config = dict(
    vocab_size=2048,
    norm_eps=1e-06,
    rope_theta=10000.0,
    qk_norm=True,
    extras=['local attention windows', 'paired heads', 'gated attention', 'exclusive self-attention', 'capped logits'],
    init_std_o=0.0,
    init_std_up=0.0289,
    lr_head=0.00486,
    decay_shape='linear',
    doc_mask=True,
    train_tokens=728700000,
)
Each number is 128 + 24 x the weight over its row's rms, rounded and kept within 0 to 255. Layers, rows and columns count from 0. Numbers have three digits each. The size before them is the row's rms in percent of the matrix's.

# layer 4 MLP up, 1024x256, rms 0.295, rows 423-522, columns 192-255
102:113128154108125119128113163152143118139114158140110150169160101165146130101136124156130111104138095127152129109145083114098147131132151111145116157126139157160152131127112124110146066139125169
106:105172066156155140084131116134112133132092114110111131164134167131164088129145134129124089138099142141119105087154127144095135136075117161103110109096132106083135148126132105134122135122126105
107:114138086121148160111141130132156115116190145133148104125098106163093102128099152112179096152141121153107142125123164119111136102129144132113179092134168154125124131105131171142113128119159125
101:133116150176137150130117114110115142155150098145123155086113136141146103135134111123110137149132127148126159137107154145139141094148095131113097134106122128098143141109119129119139144150111090
092:126096103107131131108131099182122173110114103172129091163142125128142144116160137096138163126130101116130140146152154170158117130122104159166084163159120180135140112114119122094129122088131145
086:107144122146138130106112161123140151113135118131101146093130117118098135141114134196123160139124139114106163128118166176121134124092135115138139176106138130119148136166119158111139160129188112
071:127126089106136138196148137096166101184146129127111153100166142094129147116154107133145128107151134113145133169101117096104126155125136138141154136143179109088148136173141134136128125127128144
104:115134151147105148097145147154094130111127167135090161144130109164151148131127129083128133129128125086113142108140097100167143170116143140160119144163141087166131136146113172177134125131102089
100:107178106145181133138120127125116140086150152168144122129120084119127122132125102093097122093145121121124130081177142143147142087138102113158134101092140123099139109094084120141133124110127144
098:121164115059148110109119116112090119131101117111180112093091126124137153164170083111109130100127160162100128146136159163149148113076123144108145126063135158106093141110134125130158140095110121
099:127176140145181146138147149135104113135098153125095158135134150147128112107136151132122109144101157111153151107173099126118086123155161139128142161097097129108122087143118148177156134154143074
084:144109135100102093088139155083158138126131131133146131097093121124110163060088165095110123163119111131153091076145095112122088104127138154141163126068147098121141124123131125125156131157125132
094:142127132122153128120089152148105117084146133148150194121208192116125099104130118112125185134078121100094148131166119138143143147127137135161144149139113163140138120134100146142149143150120124
102:151164162165152129136148174082136150147146110119128121161176155129109123096115138153134130135100094174103146119089140128158107100130151110146137116126118096134122109133112181124141145121162129
105:095080106161079118100167123145171124116158125114126134134148135145165144099139150144110147090150152160098136094168118113078169131154140117129113103127153100107142098074136120123134134098141121
102:097094121140122131121160149094182091119110195133131139080128128143109137167090118143122159126151144126105144113136186140116133136153085093135138167106088163145149136130151155146139131131112126
099:083110131128144141121124120131150128097145160082140132124122158090142111089145142128106112104135089142115186122181078109110156122135073174107131173142161102140149167177094140146125169125128113
092:109148132108159140150185100124145115150159103140134145119086133137117140093108150100133132128137127126145112126161108107119075148124067179117150112123147112133169089123141142148099136123118121
085:121143121147084120120112117115114096130116115172148145140117153159119162160097098132122125089114124113128154105142115097136177167164151142126104181164121116145128144128099114091144131118084150
095:113112083135091109065150167150115138123104157105145167115117127129134128162102100094113123120128087105127137129091162152103106126167117130138145124144182171165147145122105155111145136179133102
104:123155089104142104126156111121103102133149135107151134100159118148109111133159125150163172128113135114083139139115075152160127146174111096131155094094127161121107133098109112160117156136124113
098:153132092108144175107110126122167143111122137148144120139100177106107127140122128145078166121146136167102084088140158115118120145098172124122154154098142154158099083119094136149109117098100127
103:115096135117105152111138164147098092130070141149136135119128127141158133152140117117158120157097155124166114122149138172090107162151110098144160130150103111141102123145131166181170136113163135
095:084124137061164130143116105119098109138123129126081099105137118098110136096144098121106127088119116136116164149123093110141192154145147134125120100115116191111111086163119139102118131126098094
104:151128132106124109139101133164175140135148119123093100146081108152147146157057129098153127147123115148114108100116164154121095155124138106121111122112129114126163118107065137098159149118106126
104:111128126153122125112157155089088167156130089147187133133129104109159156137120111129186143153112121146138145132127139073109127081082114097113150121149150115118128121143111126159150146145165101
099:138147104123124135164137133131158146064130154148136111151125128120126081142086104120136074121136147132121107141062114117109111118151120100084124141101107132137131106102116076191119102117131135
112:132150099170140135138105137107098121134167134130136111106087115099076179081101146126116145124116149099140130152130157122108115140134116166147162109103120107172129129132141145080121146121140079
088:119126103130200135137123151176123131184135123137108089128068125115094125105141117068146147152110128156105154121120141113142106147121138122122107119108194101117138099099139142127146171129105132
112:125126134093099104132123147123131145092155118144103143108181137144146124135157123088128123144110108088104094157121144118125142148093110119118112083138159151131145145152102121108116131111122106
092:135126112122126124143117133148096136131153120123126101143150145099106143109101123110131149093125075124110109167195127161134161083114116178117102138114150099106116103122116095167114125115125101
108:131149102091147153137161107117130120111118076125114118138159166138162115135129130123101111104165105093100111135170161141165110131182086138143176158133132144118095147099150164113141096109134125
102:100128130115118105076134100142127125156174148107136059124116138119128104106088161124112110116104107120098147106092105145146107160134132085154125092106168128113124158097087117131167167149115129
103:137120110120162158141092155148143141111129131157131132117120147130120108121098069136116115123143128086132147125087127115132132116126120127103132165123115155116167121115084124148138120107127089
102:142141129147156143085087136117108105178134157098111105116096125110136117106088136141143160156111121137138150159095141137114137173096157152131121115130122106137128143152087161124188138162137108
106:123101113145103182130166131143123090119165118095130125174156146155090182126174126086152150118089118116158144132106155145153166117130108137113101174127094102146107113120130147170163140146143156
106:107126120155128163120144135135170099147158074144139157182156112142134130118119151117110169154124103138129098124140107112129148157147154136120167097149108133099164127118142073172176116140180092
098:163104139139111193124135129106094111116153072179138130143160138111115091107100140124166118139119105116131125148169132143166089101192131130103111099131169086116120145064108129146132166130135120
108:143143109164138175100093114141129139150093113161104146108139128176094107154159102100113141141178122105111116156130143131130141110146152164140084168121131113186054120083128128121164124192154101
095:109153113110132183146141129088106136157125134139117147103109116126156103133132155146151128102129134085098101137112128135132100156135146122129101130074127104155095122175135143127131114147097147
104:108128113111099112115109105157118117138102124100107147151130160100110137120146134116103132105130121190059145114133135108161114136101128132125148073120161133141177141111134109102127117130151122
105:168161151126118118092140088096107127122126126173121108141131164136127121146152104103126135094151118151127115112133117166111105150138107143101127155065152104126152117139135134125141144159154110
084:133130084105103124112081103106116154100138162105135187139095105100122142166139078161148148140145106095085134137107146134120111162138111118107088130147172131100130111103141147156125081122142134
095:158126128124118123119106115150080164116117165121145145111149159159126148137179111160133125151166161174132133121114132170116133136153124124095072160143107130119137155138118162163136154112122113
099:123132156131124106155132093155152125120149110133088151148160079154129136117127083181102140159172146129084144078147142079128128146106126140117109143148177089112137124179122112125109168132117176
095:081129135151147121145154126112182122120159173147113123084156107118147157073134143168091146118115129092149123129124170122127135130115155154173135112104149183104140096085111113129108132111163085
095:146122089098127164113094132118125114087133140122120109112094160127099107197132141099107124122173101184144122091130164113153126098166157168139095175150124156135128107138103198135123077091143137
071:114125139134133159126105154165161138147116141136181133105176117089148133124073135125163106115120107115162090111144133159155169087140111102133152092152155118179130160103130160111105153148156145
107:140095134149127097125114128142103120125133142141116109085142134156111116137154097156108086099122148126145181091116173080122145167099109123118100127117134090152100137129126134136143123128151099
086:171133129086140175098151123138126172156115137123108134089112099148135122136150161143116088141118140126133135138127068112126132098140171147128088129156143117125138118109101136147177123111153129
097:106131170150153127118117122109101122108132150119147150105129124087130132133122137134146108109146118137127169113173132181133117106151148121104111122123147095081108124164146152142149134123172141
085:116105130117128137091139133155087110132124117137116107131136148143124093126137166114151147085143138160087111153115098119139147124124148121108136139064144125114124102078105111080144146074120135
101:141115134136115115134106117082112144142132144123122143142115116187106139098111120125134112154168085161096147155101139101152149113150143166145089077138075176117143156186132116127101116134137118
102:099121111159150119102147160143152151101157130142118131134106114162118152083116142160103128120121134131148090154128120169131116107134091127144148123136155101131113133161134131114111151129094173
107:152143113143165134103141117127151132117105130105134099101119143147098133105108178147111146150155143139138121112100131127117085145155121140095099133142151102168162133184115139110107115084122103
105:149130125134114132139174112156095111147110102147128155089121134104116131113130104121143128129151120151097170126107154136137154139138119125180135141123137095136128149129096163173096117113112165
097:163115115134128115140134130166122145143102171156141102145100140099079118144133146119119135164121157173095143125146151122157116108101126162182106134142171084139132140067113142092103094123077126
113:129178120117114123143144133099116120117117146119128166139160094101084150117137106137131149113103135175089151114163071089096145128132126118169168137154143138125118119119109137112096149120131185
109:134079111108124100121114165100131117124145096113117103105110127115115129138128116176126109134120103116123166116160164129139084144118152160125143105112133120108112107170117130129144143146138086
104:146124115097122174119141098155174132129111096117098169171168088143146119141149122105146156127109153134090121095136139118165148138140116108148156146138110133131143132143166113152160129122075115
086:175159153109181117133133099108135105166147132146130121126126124147160176138124149105160120130103140144166173147135161130136117111145098119106105097126141139133144122119133149153135116074131080
102:118111155098145149115196141086160172143123105123097126082114124114141115100120150125096154129124119122117108092115165147131129163159079135141147131129130141120107110140145135108096104113144116
102:172134136092158115058134094112145165120117069122117111106132112125096113158096129146104135108113137120108122105117116146133127112152105156126099182109159121164152121094093119127163077135170133
097:123103126112154136163128096123156116140107161176093149131133119145105118086089135106104144093110129140100136096144157116137113157086162085111140142109134139108110139135163111129113147140166115
099:150159137176116136146111187129140129153188152142140137121154113112093111117170134130123120125148107130127146127139142126136156111135116095141130125123182146157123113115128169124091114115156149
104:105132119140114137138109142161129133090142123127146119095135089127079153118121132094092148133149128148071072116127117101131131121152182159115112168090123101144140119120119091185129133101111131
096:153156125125107151154119153151081108155107139168116120125103160096136164103190152102114134126118110162129135135129075135110111145073071131158073134141120111147142115122112124142143080135112131
096:137090150144091139144146080161126102095111134141056120127164120115121133160118138143101131129149164133119130114126122153162118113113108135107089073130086147098134144127115126143157106134145110
104:116133125159137140179107175122097158124121100132133166108116112125140145104132110145155115124119127124127141118122096180170097178143133132142113153135165162122146123137134085138157133144118134
100:103074134174177146111110140121128131109106101145128122131114108121146121162115164110130145163114125108124121079128076180145105159105150111115122120141119088150162138105138120141166140133161118
101:110154147143143114139109125098127126142162153162104129102103175123130166133118106152070146153085154130123146158105167071096116119125110123118151117117122140123134128140117125156105156173140139
115:124083106117102139161162126120086141131127152103129124165116136113089113135135116126178096134124156136124135085135162138139112130153160136129136107101128105152140097109102130102092126149125092
098:134093124069096108127080099122133127121090141127136147104078131130108113150125089120122149153089135100126128157140155152095166078124191107163151128103147164099141131098139129116125096063148127
099:101118168138125109121141116120117079136129100107110154117111116145104092078162128099078100126130106082130139100153127146098107137120146147100130111157155096184084089093159132115154091117122099
106:105123139136128123091138118157125128127174133144136177102154108188180115133131115133072156136138124099106114122117173124123142128128123109091113121134125119120105141135125156102134138092133096
100:120104142132121143129153089115150117127121107131084158102161136125151147152122129123122148121121094127083127123130138134140077120128091093162182141092104118109173126152080142144143138143108127
106:107111160133127114146146118109069146156174138124122139144127150143130135125126124137135085155122128095097103148143156114135082115145161130118138147114133107142131101115149098121154081152181121
102:144143114136170094108122167135185162146137134098146141131067107164076166134143128145115142113155144139113145135119055126115192145107144148103111138080118132152128136127108152085083146115114142
112:108104100092164092125131108134178126116169112177134103126126125152142145118138109148135126117138127129159128133142154096133140121136109141119080147127123144161133144121175123147102152136138160
085:099121135086156137135101110120102145145124124116118103091144155101087129093075109104109147093113142119126147139091153150168177117110138146138140135100123180120146124143116167108151143103138113
093:101135096125095098094144123115116137131135139158140130123130122131154121180115103088108143076099133147112149112107162139118091127131081109119119140142114099185127112101129098096146173127109113
099:107126109168142053112115072121082135075115155126138139156119119152128110106135120117147143102089124139074141097134133129115140177139092120163101158111124121107104141118144135126122123158148174
108:150111118110105147089109139118109150120157179111172172114090155132137139175170123124110129143113161129142104152144157122151144150124104120099130140153113180180122100120114153137125110177132159
089:160148139156156124134122147145122132141155160118067139148150119159183161081144135130152154105142147108134156081119132132160110151128113110092152112131163075146166153180166153125160108146114131
095:160116091142127135149094144158175151109116146080089124165123116109126100144149132137111119120162138125131145109168130140158185142146105160081126129138176136124099123102111139079099131129144118
109:108107146152165143134146152173158140129098121163087124117107122121112165104108133128098114085172111154115106172085145168126108136165108173129152095141130078100143151126156099119104107146162133
088:130161145154136122111115140114130139122165095103098156133155083144141104139148129106110092108082151147110156092132114115163121106119160100137133141107108080120124099141115149123141120118155127
103:144148156091159107098107138134139165159089131128120139156132151141116141134143133096107101091159119146134122093127133148110172163104140132132126135132104108100133139121144141110153173110126081
105:130114133128136191115112119117098116110106140130141125073132110132120131127096145113132125116177091079144113138189084103137170139125141088109086142162172117159110095097137112156116103088137117
090:120161119140154125138138131092135165104150135113106127136123169124155083130147110102168159175106092123131096182132177123153112133148131094120118113131160144099103148145144126086108133119127140
096:148166095111125125174074140080078155132118127101113118115122134113148105138124109113129145141124146123144170120146146109165110112118137107111139133124138159092138119087140149131114108165172146
100:136125114085120152150137166076159092128097140137122143179089118104129179112113140158126120129160069090070073141141134119150166139171145140122129099134102097084168127110115128124140134127130109
094:149169126119182117124158108114108129115145084077141105113129108099106091132132133136138122189120108131170117116166124085125097088111153167161107122126073131135140109175136118150101125135182152
095:137171123139116112112145096123127107086119119155116144171086118112140128163110119164144153116145182103112106146179102128063139200102094108110074131179131107159134153123133109135131149126136138
079:112159127115113124120140129130131152097129107106126158140118131146161094146099140101126143108107095129121120065128163089128160161135108073142150128129101110138182124133146148149129161107121119
102:148149131140137093144143180115098135129161124127127149108191135138120125130144133143112107145123067143124137126061130092169166130120149099112124089118152178123131174099102115157128137136117121
104:141188164113140123118104116174093140112125136074142157150148124125118117103116145129132137108143105110105096104153119128164149118137144107164105120140120141152120104108114156133079098133136166
108:149176159110148141141127118085156175113162063191107152156104137114124143126137108132142159132102104144131153079115154121115080122116118149111101132097114108130188149139131143114151135093167116
088:105092135139077108132126076133115154119136153111164086200118146120148166110120155155149114187098139122121124154093128130136138149101146111133135150152132128152144098111141127138143152146100161
097:151101133149122128142160123125099102111113147144143143113110150146125131124157114109112151134132117157097133138108125113138150098135152123113140138123134123116121124102125116069121165143115097